{"n_layer": 26, "d_model": 128, "n_head": 2, "n_kv_head": 2, "head_dim": 64, "d_mlp": 512, "vocab_size": 2048, "activation": "squared_relu", "norm": "rmsnorm", "norm_place": "pre", "norm_eps": 1e-06, "positions": "rope", "rope_base": 1020.0, "rope_fraction": 0.5, "qk_norm": true, "attn_scale": 0.193, "bias": "none", "tie_embeddings": false, "parallel_block": false, "extras": ["some layers without attention", "local attention windows", "shifted keys", "gated attention", "a norm on each head", "value embeddings", "an embedding shortcut", "skips across layers", "capped logits"], "init": "trunc", "init_std_qkv": 0.0491, "init_std_o": 0.0, "init_std_up": 0.0491, "init_std_down": 0.0, "optimizer": "adamw", "lr": 0.00267, "lr_mult_o": 1.18, "beta1": 0.95, "beta2": 0.95, "lr_head": 0.00673, "grad_clip": 0.5, "warmup_steps": 576, "schedule": "cos", "final_lr_fraction": 0.0, "batch_tokens": [8192, 16384, 24576], "seq_len": 768, "doc_mask": true, "train_tokens": 105900000, "steps": 7083, "dataset": "wikipedia_en"}
Each number is 200 + 40 x the weight over its row's rms, rounded and kept within 0 to 999. Layers, rows and columns count from 0. The size before them is the row's rms in percent of the matrix's.

# up: layer 17 MLP up, 512x128, rms 0.185, rows 502-511, columns 0-127
# down: layer 17 MLP down (transposed), 512x128, rms 0.169, rows 502-511, columns 0-127
up502,120,199,200,242,222,233,225,234,204,191,236,195,224,264,171,236,141,196,160,177,219,189,212,133,222,193,133,230,206,287,197,230,231,159,155,175,246,204,141,214,221,163,174,165,159,241,199,220,208,149,199,189,197,252,107,194,173,260,121,262,184,200,220,201,188,176,171,175,153,227,200,175,205,137,187,216,133,166,168,212,231,189,219,221,249,291,121,177,80,193,157,144,231,196,149,231,240,203,184,209,251,219,145,122,159,166,187,199,166,264,289,200,173,222,129,186,216,149,214,230,171,205,256,152,181,184,207,285,144
down502,113,282,190,278,202,317,232,215,192,214,219,163,248,94,174,155,206,175,163,246,216,220,207,258,266,157,125,159,172,219,146,246,197,197,236,203,253,219,181,213,159,210,166,234,187,257,195,180,230,186,241,230,219,215,128,176,188,113,138,246,219,232,186,170,193,221,197,188,184,273,233,162,261,216,223,244,168,157,200,243,237,158,272,143,240,132,203,165,159,113,242,210,231,179,210,162,162,248,241,190,192,222,188,205,178,173,215,144,248,183,203,132,169,247,177,229,216,220,232,207,232,245,239,201,145,126,221,207,227
up503,101,163,229,299,246,232,211,183,270,228,123,242,213,242,200,239,183,189,174,118,213,180,193,245,134,202,278,178,213,138,206,174,218,189,228,180,209,212,244,176,196,213,234,240,127,247,212,225,197,187,162,177,214,215,200,156,138,211,176,204,216,200,192,191,189,202,183,176,140,167,257,179,229,190,70,215,201,155,217,127,206,204,236,181,183,225,168,174,221,169,147,144,203,236,245,220,204,157,200,236,212,272,146,219,255,193,197,142,211,197,279,207,277,183,206,250,224,273,144,229,124,160,266,255,208,282,191,124,197
down503,110,234,229,202,269,226,183,156,237,251,178,209,186,239,184,204,293,214,270,159,219,268,148,278,228,200,152,128,235,247,222,129,232,160,163,195,217,232,202,193,155,181,110,220,234,202,284,260,194,204,240,207,188,265,189,237,261,180,208,191,190,166,226,269,135,244,256,211,208,167,230,246,227,240,121,167,213,263,141,196,248,230,218,224,173,227,123,215,202,207,166,160,206,142,190,215,139,191,195,170,155,210,245,233,244,240,188,137,165,172,160,215,191,242,149,234,190,185,260,267,158,211,217,238,178,195,141,147,179
up504,108,204,160,143,194,133,184,189,193,215,196,102,254,138,248,199,185,242,172,182,182,176,250,182,150,225,181,219,174,193,195,225,273,268,295,212,298,215,114,151,245,171,193,170,218,204,90,181,230,202,203,203,145,229,180,183,176,268,257,196,239,235,255,179,241,98,199,174,208,157,158,141,257,171,211,172,192,243,193,195,218,158,217,217,206,239,243,231,185,227,162,227,144,237,247,216,169,164,216,210,144,222,175,197,195,183,163,181,178,168,225,255,311,192,255,125,192,247,208,172,195,249,202,146,208,220,225,190,203
down504,108,142,222,244,155,193,219,214,137,105,181,208,179,220,263,232,224,278,247,180,117,182,183,137,182,262,119,257,203,132,231,226,140,171,229,209,267,197,197,212,192,240,182,210,197,295,194,250,154,141,224,252,229,224,220,250,155,229,174,205,177,208,185,188,119,226,169,245,206,120,191,186,182,200,264,135,209,162,259,218,246,232,273,240,149,198,225,208,167,229,152,183,201,213,202,191,132,219,194,214,186,174,184,181,167,243,178,233,264,176,226,223,229,266,177,224,207,257,182,154,200,168,136,259,168,153,154,227,244
up505,046,194,174,215,174,234,261,243,270,190,136,171,183,233,282,265,165,282,221,161,166,220,156,215,133,231,223,205,199,194,217,244,202,164,209,226,220,180,160,249,232,185,252,166,237,264,162,141,142,143,204,213,213,252,175,263,173,204,160,219,196,200,198,180,212,147,149,158,202,175,244,156,228,95,163,143,145,186,208,258,158,152,206,206,199,280,165,216,176,186,235,244,180,198,165,189,220,194,208,221,227,182,180,199,200,178,166,232,216,192,181,240,295,228,158,191,169,239,91,259,158,227,192,178,179,248,224,88,136
down505,038,225,157,253,197,159,152,238,264,233,217,142,242,189,223,163,247,123,136,205,240,242,218,145,197,161,224,189,289,206,265,173,245,272,198,298,173,218,163,165,201,202,202,197,217,180,211,149,251,186,141,240,193,233,191,140,153,143,154,147,151,143,167,242,169,151,251,139,206,289,201,220,261,221,208,228,244,228,231,217,265,217,211,194,220,174,187,287,285,208,270,215,188,153,181,181,171,198,180,270,172,181,127,234,199,218,245,165,194,248,193,198,152,182,174,204,177,127,173,188,189,148,184,221,191,234,213,231,188
up506,123,139,204,208,176,114,211,277,236,159,157,222,78,189,190,190,214,256,254,225,197,218,246,238,187,241,173,219,118,236,186,273,225,124,190,155,202,220,200,211,267,180,152,220,187,271,171,183,204,222,137,161,205,178,231,194,202,155,208,272,175,193,188,188,177,197,238,169,129,167,198,224,282,224,203,134,175,207,226,236,202,141,254,194,173,227,173,277,223,150,211,210,252,244,225,174,202,127,121,180,190,144,158,175,239,208,148,249,211,182,196,163,159,194,193,195,252,283,207,242,228,300,196,224,176,211,214,228,189
down506,120,253,191,154,148,168,223,209,234,170,146,147,212,226,132,151,237,191,141,171,175,199,201,159,234,243,255,193,247,156,217,252,237,195,194,139,233,180,161,154,215,242,147,164,186,182,213,222,168,275,154,151,203,210,181,287,228,232,170,174,195,252,223,201,237,173,241,107,135,241,150,193,152,217,244,127,190,184,229,225,207,191,208,184,231,254,192,213,272,220,247,219,142,207,170,165,262,293,172,251,267,173,179,159,188,176,172,238,183,195,183,149,167,200,273,141,235,224,174,132,299,247,221,169,177,240,224,224,163
up507,112,167,229,219,234,207,195,212,200,161,203,171,185,212,210,182,221,249,185,194,184,180,170,216,204,212,207,220,199,233,214,169,210,252,177,200,205,188,202,207,181,244,213,259,280,183,146,180,173,140,172,106,166,225,144,180,81,288,183,230,205,198,175,285,232,153,142,194,159,197,320,218,204,150,129,154,228,206,239,181,239,199,145,233,154,238,154,222,174,215,209,311,241,172,216,207,198,221,268,198,231,232,241,161,173,191,174,155,191,201,240,252,267,251,230,129,174,216,254,238,244,162,286,151,128,213,235,169,216
down507,113,270,244,194,182,204,226,178,201,125,199,228,175,148,150,205,145,213,175,193,145,173,230,176,262,222,149,213,276,218,159,207,209,251,218,252,123,145,231,216,233,189,236,195,237,205,191,244,166,190,190,178,265,203,268,181,206,152,257,136,185,166,147,199,200,267,181,160,257,134,194,190,206,206,193,184,239,232,226,204,206,192,179,220,187,226,131,190,128,221,201,173,210,213,220,206,129,277,211,172,161,157,211,155,254,283,193,147,215,169,162,99,108,256,233,200,150,194,261,217,211,184,209,137,113,147,176,252,158
up508,106,127,203,302,212,232,191,267,221,204,237,108,184,253,157,159,164,172,190,230,175,229,170,206,192,252,160,282,134,158,260,202,199,188,254,158,222,204,262,205,195,181,238,196,282,191,178,197,206,243,211,181,220,193,155,271,217,211,189,197,221,181,216,224,231,187,214,213,227,156,234,176,177,164,129,169,205,116,168,248,239,220,197,213,201,218,143,195,189,172,183,265,249,216,147,218,227,168,151,189,233,159,234,87,192,262,162,222,193,223,212,208,324,253,161,223,129,152,178,185,233,265,167,146,185,210,227,230,163
down508,103,228,213,261,196,169,201,165,170,171,238,247,247,192,174,284,204,251,244,177,162,182,237,195,172,244,199,96,200,125,233,167,221,227,120,191,193,181,258,216,262,223,93,241,125,236,232,214,215,241,217,238,208,214,238,248,195,200,226,188,262,141,202,213,207,233,228,226,205,214,170,215,209,167,212,163,257,125,243,235,192,140,220,154,182,161,211,123,174,175,259,179,236,233,144,214,185,257,125,283,194,230,162,175,179,269,235,168,235,206,154,201,138,163,238,175,145,145,199,211,210,163,242,215,179,207,193,245,283
up509,122,199,132,210,118,209,202,239,235,228,194,129,167,169,193,312,247,233,202,242,230,201,221,255,182,222,261,191,163,175,187,201,246,228,275,185,138,261,190,222,219,108,154,177,265,154,200,210,190,181,178,165,131,182,236,224,186,186,143,255,134,199,193,225,254,147,227,177,209,194,264,189,212,201,228,206,219,193,216,256,174,185,211,221,171,228,227,229,145,231,182,252,172,176,215,177,172,166,218,194,195,220,176,220,267,227,144,201,169,206,178,253,186,204,235,59,152,183,239,232,100,291,181,217,240,228,254,191,163
down509,123,146,242,173,170,231,126,218,235,208,252,108,182,141,236,139,276,147,149,228,175,202,195,151,167,190,232,236,232,188,195,188,172,279,207,208,196,211,214,203,221,265,212,216,207,158,181,194,237,178,260,209,173,177,268,195,196,223,281,244,191,266,221,253,305,188,240,158,226,226,169,194,228,303,229,245,217,199,192,192,136,151,183,193,161,254,168,244,185,188,259,173,240,237,185,221,177,136,263,144,241,228,230,174,233,235,197,72,162,205,212,163,230,210,158,194,224,191,191,185,246,239,223,162,175,234,221,259,230
up510,082,159,179,227,256,174,230,282,136,182,269,151,148,183,287,189,164,248,228,220,224,169,216,217,182,245,197,200,176,180,272,217,168,227,160,177,208,217,207,136,201,147,151,191,221,206,203,206,218,182,157,215,234,196,206,275,174,246,177,196,240,160,113,271,237,166,205,169,226,238,123,230,186,153,223,249,190,216,193,192,188,239,248,284,234,205,207,174,240,248,264,293,223,187,167,114,232,177,139,184,178,292,237,159,210,223,199,208,153,203,236,200,131,203,148,234,150,225,200,229,129,213,206,287,214,180,164,245,156
down510,093,183,208,169,147,218,137,102,98,261,190,207,207,208,98,191,190,171,152,155,207,278,200,223,227,213,228,246,178,266,177,182,251,212,187,107,173,198,180,244,203,237,250,204,225,137,184,189,275,211,225,234,172,199,173,230,173,188,114,244,226,187,212,123,165,263,236,309,229,158,201,201,197,287,211,201,161,206,200,218,204,206,215,189,170,181,197,232,181,193,224,184,195,241,233,208,172,246,229,144,221,173,210,155,185,200,194,226,246,124,176,235,261,246,166,89,255,181,201,168,216,201,183,122,225,173,191,201,198
up511,121,143,193,162,90,184,245,293,212,209,218,152,139,210,187,213,189,204,241,238,211,169,224,223,196,245,257,292,182,232,193,243,151,198,277,182,282,220,208,188,181,136,172,209,198,191,224,137,228,115,228,199,221,210,211,182,202,186,65,214,148,218,192,189,198,172,230,136,185,169,222,185,237,159,188,131,226,122,208,209,181,225,206,226,188,217,89,216,231,141,212,181,151,222,175,105,176,165,189,151,197,187,195,217,222,112,232,191,194,164,180,216,205,243,155,157,197,209,233,207,208,230,266,262,211,195,235,205,158
down511,121,178,205,194,177,166,193,246,199,208,186,167,196,176,216,194,177,228,184,85,176,232,205,185,266,212,174,180,268,242,250,171,203,264,189,182,221,213,242,202,206,170,252,179,149,239,226,234,222,171,219,204,246,212,279,144,210,197,178,191,187,182,172,180,247,227,174,153,207,232,166,209,217,129,179,267,245,247,169,231,185,146,136,286,254,186,228,227,176,182,230,201,232,188,110,226,183,262,236,219,234,213,127,249,223,209,302,167,160,248,161,191,165,242,182,254,258,179,243,119,107,242,231,184,193,216,194,324,188